Weights of a small transformer language model.
Training: a variant of Muon for these matrices, 10884 steps.
Each number is 128 + 32 x the weight over the matrix's rms, rounded and kept within 0 to 255. Layers, rows and columns count from 0.

# layer 5 MLP gate, 1536x576, rms 0.167, rows 1158-1179, columns 0-47
[[160 101 170 153 108 168 177 110 125 106 181 156 161 193 153 105 120 159 113 192  69  96 159 173 155 107 152 130 160 126  94 159 168 120 115 170 145 169 130 169 136 117  62 113 120 181 102 149]
 [186  91 105 210 132 159 147  93 144 160 123 148 162 163 134 120 104 138 100 120  74 175 114 145 138 151 126 126 111 110 153 121 189 197 129 132 119 123 155 156 109 189 114 111 179 121 179 122]
 [119 143 140 152 113 126 153 123 107 112 185 112  63 160 114 100 105 106 170 144 116 120 144 107 142  67 158 119 122  99 186  85 205 115 148 171  94 118 112  80 133 154 126 115 125 132  82 157]
 [119 117  93 115 169 112 113  92 111 216 142 122 133 157 160 105 170 156 111  91  89 104 139 119 155 115 136 114  98  95 126  82 149 190  93 110 112 165 138 132  72 180  96 179 167 147 138 154]
 [132 164 150 163 100 125 118 100  83 191 117  86 227 137 109 165 146 134  60 154 114 155 129  71 150 129  92  96 171  96 169  87 163 143 130 101 109 137 100  39 106 113 126 155 128 136 130 104]
 [112 132 138 146 126 130 124 102  42 104 128 162 129 128 149  78 115  62 132 169 155 128 137 120  83 136  68  95 152 107 127  97 102 121 107 107 156 155  93 133 102 120 153 110 122 112 211 163]
 [ 87 141 116 132 105 118 117 144 147 131 129  87 132 121 100 120 107  82 143 201 149 134 168 178  72  91  72  84 123 139 137 133 104 154 225  58 178 120 137  78 157 183 148 115 125  97  92 144]
 [109 157 132 174 151  99  96 190 136 160  73 139 169 158  77 162 105 138 146 147 103 166 161  96 143 161 111 100 148  93 159 120  67  94 110 157 135  59 141 110 148 159 151  81 134 145 110 194]
 [160  80 109 104 153 144  68 137 159  95 141  91 132 171 151 161 166 118 173  77  84 149 195 130 119 115  93 154 109 107 108 138  94 173 106 145  86 156 119 126  81 186 103 114  94 106 127 144]
 [132 147 122 100 130 138 127 130 115 142 177 115 125 156 105 116 146 140 114 142 147 133  88 106 204  97 127 126 132 169  62 122 104 113 104 120 105 167 179 134 141 156  85 179  88 107  88 199]
 [143 116 183 100 163 146 145  73 144 103 135 121  90 164 113 158 140  58  75 111  89 169 118 109 167 125 131 163  93 117 115 129 154  87 154 163  97 133 108 147  68 177 109 136 151 115 172 158]
 [141 193 101 127  71 116 193 139 137 126 139 144 146 121 190 139 124 163 167 139 114 134  90 139 149 168 157 103 121 156 126  83 166 189 116 119 123 113 161 117  88 121 127 137 131 157 144 117]
 [113 110 164 126 181 185 136 174  57 101 133 157 173 110 172 127 102  92  79 105 124 160 137 120 155 158 147 114 160 178 102 161 141 167 124  90 102  99 123 189  84 134 130 129  98 128 141  58]
 [102 141  73  93 131 131 121 131 123 108 100 106 117  88 136 104 142  92 155  62 130 135 101 108 170  70 121 103 170 119  87 116 101 128 144 135 123 124 163 142 118 154 156 162 115 153  84 117]
 [144 167 105 159 174 121 130 107  96 124 114 131 143 107 114  79 142 148  74 120 136 137 118 181 118 184 200 156 175 182 134 172 101  86 141 107 112 147 109  84  99 103 146 120 147 110 113 156]
 [155  54 165  34  81 149 134 110 113 152 123  99 145  71 155  94 159 180 168 134  78  95 182  85 164 120 147 117 101 133 126 172  85 151  61 127 158 131 155 160 126 160 102 194  85 157  90 160]
 [137 138 130 117 125 130 112  62  91 180 101 121 159 112 178  83 169 153 134 152 137  85 177  73 115 170 123 142 138 141 116 135 123 133 130 132 120 102 138 149 107 185 183 165 129 201 143 105]
 [134 175 198 173 175 168 108 157  72 142 166 134 161 147 135 163 119 129 140 132 151 110 131  95 100 126  68 154 111 143 152 150  83  90 108 140 135 187  97 154 145 112 123 124 101  98 114 116]
 [113 117 134  98 107 130 159 107 117 121  87 174  77 129 182 177 114 136 137 122 109 162 105 110 172 167 116 111 116 130 183 155 166 118 152  95 160 112 130 107 201 149 146  98 127 141 105 200]
 [146 116 109 112 133  73  64 119 189 111  82  46 126 148  93 150 131 155 182 132 189 138 159 146 111  88 146 160 139 170 147 193 117 102 101 118 123 138 115 139 120 107 109 140 120 113 152 144]
 [121 143 125 178 162 124 147 135 129 144 170 112 117 117 164 163 126 121 146 118 148  78 167  97 136  86  94 154 103 117 145  94 196 103 125 136 112  75 150  88 140 128  64 139 126 107 167 117]
 [182 113 131 160 212 178 152  85 116 163 128 150 141 149 137 129 155 147 117  88 128 177  97 130 168  73  82 174 148 208  88 113 111 146  92 103  97 173  89 122 176  82 177 108 113  82 146 137]]
# layer 5 MLP up, 1536x576, rms 0.178, rows 1158-1178, columns 0-47
[[118 101 141 134 154  81  97 140 106 205 102 165 137 114  82 111 132 135 142  82 114 107  85 157 129 101 132 135  96  91 161  88 114 168 148  71 171 101 122  90  86 132  60 101 136 112  81  87]
 [125 103 194 149 108 132 126 108 155 142 120 148 152 116 125 102 140 175 194 153 110 156 121 133 158 101 108  94 174 149 105  98 168 143 122 125 151  93 135 198  70 150 179  91  94 199 149 147]
 [ 77  88 162 103  90 150 154 128  87 142 133  94  87 142 123 133 209 194  82 160  97 152  68  96 156 150 111 156 124 154 141 118 130  98  94 107  91 115 173 126 162 170 124 152 155  74 126 118]
 [105 112 159 127 146 147  95 119 165 150  83 108 132 149 135 154 145 103 114  80 122 151  93 181  76 141  85 107 180 176  57 126 140 127 140 132 109  50 112 144 141 139 171 197 142 157  85 140]
 [107 116 108  61 132 111 160 149 137 157  83  90 130 100 114 121 111 149 100  73 140 131 186 122 118 180 169 116 127  81 147 174  91 119 170 140 131 155 175 167  91 147 117  32  84 143 120 112]
 [142  97 139 112 161 133 119 147 142 145 158 147 181 174 161 160 126 182  81 152 106 145 145  97 113 164 107  91 151 143 124 132 147  68 147 147 132 150 174 157  86 141 156 112  83 115 181 132]
 [ 82 122  86 118  71 143 128  78 148 100 110 141  67  98 162 157 121 109  72 149  83  89  61 132 145 135 170  91  83  99  24 168 137 144  98 100 109 133 129 134 100  96 158 187 168 183 109 112]
 [112  47 116 114  71 116 153  77 118  59  48 142 112  92 107  86 147  71 172  96 128 112 134 166 160 131 103 146 165  63 136 172 154 147 112 123 127 122  96 131 147 135 104 126  98 105 115  97]
 [147 121 133  91 164 154  91  99 123 113 142 115 152 163 111  31 163 138 128 141 152 108 145  67 165 123 167 117  97 114 148 167 169  68  91 185 107  85 122 162 160  92 175  84 148  48 120  95]
 [195 157  83 133 159 156  99  90  89 137  95 139 168 107 108 146 120 166  88 140 144 127 130 126 120 135  92 133 129 136 104 182  88 119 115 115 100 132 209 138 130 124 134 123 172  97  85 137]
 [150 135 140 144  81 126  67 151 130 108 174 101 111 187 112  40 185  82 119 133 114 143  67 175  67 133 131 102 130 146  97 151 163 111 190  99 149 112 113 148 124 124 179 147 105  45 170 128]
 [122 150 184  89 169  88 140 162 142 102 152  77 142 125 132 117 109 107 130  86  35 152 153 189  62 125 148 136 128 156 129 114 133 140  91 144 100 148 133 150 118 127  65 126  92  93 121 146]
 [142 125 132  75 111 118  92 121 159 144 124 148 158  66  91 120  88 131  83 192  69 129 151 147 162  98 123 132 121 116 187 131 125 154 123 128 129 116 111 113 138 117 139 120 127 145 187 117]
 [158 131 147 154 109 143 149 112 146 134  93 112 125  61 109  66 166  75 136 133  93 195  89 192 157 159 185 156 113 109  49 139  98 128 113 110 119 141 112  91  85 123 139  61  75  93 108 145]
 [162  86 163 139 143 161 160 116  71 102 117 138  91 124 129  45 157 122 126 103  98 119 149  97  95 139 120 115 105 127  87 135 148 100 155 172  89  73 125 170 132 105 188 171 187 123 114 115]
 [121 132 139 153 119 103 148  82 130 118 146 131  81 140 112 143  54 130 103 154 110 165 113 138 135 117 116 125 184 120 186  99 160  73 160 162 127  61 154 109 135 108 126 113 129 117 140 117]
 [130 123 104 128 190 137  94 160 125  44 129 113 126 177 157 154  70 151 145 132 182 163 169 118 134 126 119 115 110 127 176 190 101 150  98 130 144 126 123 108  68  94 125 105 136 129 118  71]
 [136 122  85 151 106  54 143 124 134 125 104 102 138 146 140 124 140 133 166 179  83  98 167 166 173 162 160 185 121 189 148 126 165 107  80 103 134 103 165 107 163 138 159 150 143 110 174 153]
 [113 122  81 126 117 111 166 123 151 109 146 118 172 119 127 129  99 183 168 169 168 110 185 168 123  90 154 124 127 166 121 121 103 128 136 115 110 150 107 137  78  98 123 147 201 104 177 149]
 [109 129 125  96 186 114 138 121 122  95  88 121 137 105 187 133 113 118 138 149 102 112 166 115 122 136 115 157 113 182  57 158 145 137 118 131  92  97 106 173  90 104 112 111 122 125  84 147]
 [101 135 131 110 162 175 119 117 148 177 162 133 138  75  97 105 160 139 100 194 166 161 119 165  93 172 188 108 102  95  98 168 120  96 183 133 137 109 178 109 110 148 160 170  61 161 132  88]]
# layer 5 MLP down (transposed), 1536x576, rms 0.225, rows 1158-1178, columns 0-47
[[ 77 141 143 130 100 146 159 100 126 133 156 117 174 160 103 102 164 195 170 122 130 111 144 135 155  71 116 110 149 110 117 131 187 103 131 139 127 108 199 123 163 115  75 151 131 132 136 107]
 [164 149 116 117  85 146 125 174  81 133  77  99 129 161 148 135  87 132  98 114 115 111 115 134 135 145  75 159 103 111 129  93 199 143  42 169 211 139 132 100  72 168 130 100 143 162 111 157]
 [109 114  73 163  71 144 141 111  94 112 116 139 127  87 161 116 163 111 214 121 175 115 105 121 143 113 164 209  89 152  38 128 102 110 114 115 164 144 124 101 102 114 161  93 117 117 155 160]
 [107  97  63 107 147 169  77  89 136 133 139 167 132 176 136 144 116 137 129 170 108 147 127 140 114  73 123 122 126  92 127  98 218 182 163 124  93 147 142  74 100 104 128 178 110 116 107 162]
 [119 108 124 137 153  91 126  87 108 188 131 123 192 132 148 146  75 196  90 182  89 181 105 120  95 120 110 121 150 105  95  74 132  76 108 127 123 172  55 174  57 146 117 111 198 151 124 157]
 [ 99 161  48 154 141 129 137  80 153 101 125 143 118  92 118 163  91  81  76 180 111 134 149 108 153 103 129  87 138  84 142 131 188 101 149 111 160 113 151  91 130 146 143 108 142 123 122 105]
 [124 146 135  48  89 170 125 123 173 131 139 136 110 130 207 117 108  82 111  95 113 126 174 154 169  92 154  59 131 101 124 154 175 135 174 148 134  94 101 143 110  91 100 162 118 140 155  86]
 [143 101 150 129 168 172 152 120 141 114 176 178 105 133 112 140 181 204 130 119  83 150 124 109  90 132 179 118 118 144 194  82  51 100 107 177  94 154 107 193 144 168  96 146 113 134 132 111]
 [133 130  94 160 174 160 165 104 122 137 126 172 101  97 144 163 126 173 159 117 157 172  96 158 114 153 110  86 118  92 109 101 183 134 115 142 140  87 109 110 163 108 152 178 177 176 169 121]
 [167 141 146 112 177 135 181 118 197 102  58 122 133 139 101 148 166 145  28 111 130  87 121 113 187 132 156  97 109 121 146 176 155 107  92 117 111 122  99 205 120  58 146 106 181 130  91 113]
 [ 83 169 157 105 236  90 180 115 150 125 195 132 150 108  87 122  93 129 134 162 106 146 154 106 133 171 119 130 113 137 163 153 181 145 154 171 111 112 153 153 172 119 144 125 110  96 207 159]
 [ 86  93 182 125 147 171 112 117 128  98 136 136 131 124 121  86 123 124  95  52  93  97 114 175 121 132 111 164  87  95 149 147 149 144 103 121 169 159  61  98 131  85 171 146 107 141 138 132]
 [122 127 145 108 163 163  88 117  98 171 118  64 173 121 116 128 127 177 156 123 163  94 131 128 180 171 160  96  94 140  78  97 141 156  85  85 118 141 105 161 164 150 195 141 128 175 137 141]
 [ 77  84 146  75 201 110  91 129  97  71 168 111 117  85 111 121 110 107 108 139 122 128 109 113  95 113 151 137  88  84 146  64 142 146 115 116 122 134 110 117 127 100 117  85 177 142 149 124]
 [ 97 152 136 142 181 134 160  70 201  99 113  98 109 143 133 157 162  65 151 192  64  69 137 159 141 102 164 144 133 125 153  74 150 155 120 111 141  79  99 134 143 126 185 100 132 130 152 121]
 [ 54 138 104  99 182 143 110 151 164 103 111 133  97 160  71 146 179 153 122  95 148 169 123 149 124 121 180 118 177 117 141 118  69 110  92 162 119 124 123 104 136  63  76 152  96 160 108 152]
 [134 140 105 192  88 121 147 141 161 135  68 146 116  91 176 133 123 108 142 112  96 166 124  86  67 123 185 119 147 126 183 139 110 123  95 128 159 131 108 124 161 193 124 159 108 130 149 159]
 [104 132 132  91 255 102 191 123 150 148 137 157 105 141  99 135 135 172 161 149 143 169 144 158  90  66 145  25 123 130 117 186 100 114  53 125 145 113 164  63  47  73 107 172  67 120 164 145]
 [131 140 134 121   0 151 142 108 132 120 126 120  43 122 150  85 130 139 158 133  88 105  89 121 121 163 155 181 140 134 143 151 104 142 127 140 141 127 106 147 145 120  61 167 147 123 117 131]
 [167 150 123 132  64  99  99 172 165 107 152 117 107 154  70 122 128  96 145 120 121 149 107 170 107 172 103 115 100 110 110 118 122 105 116 152 115 136 123 161 104 115 153 126 122 145 132 183]
 [ 95 145 123 128 180 110  79 131 170 190  77 145 173  70 161  59 127  80 194 172 118 108 123  68 159 144 183 117 129 165 105 168 155  96 182 131 128 104 128 176 137  71 170 129  89 126  82  86]]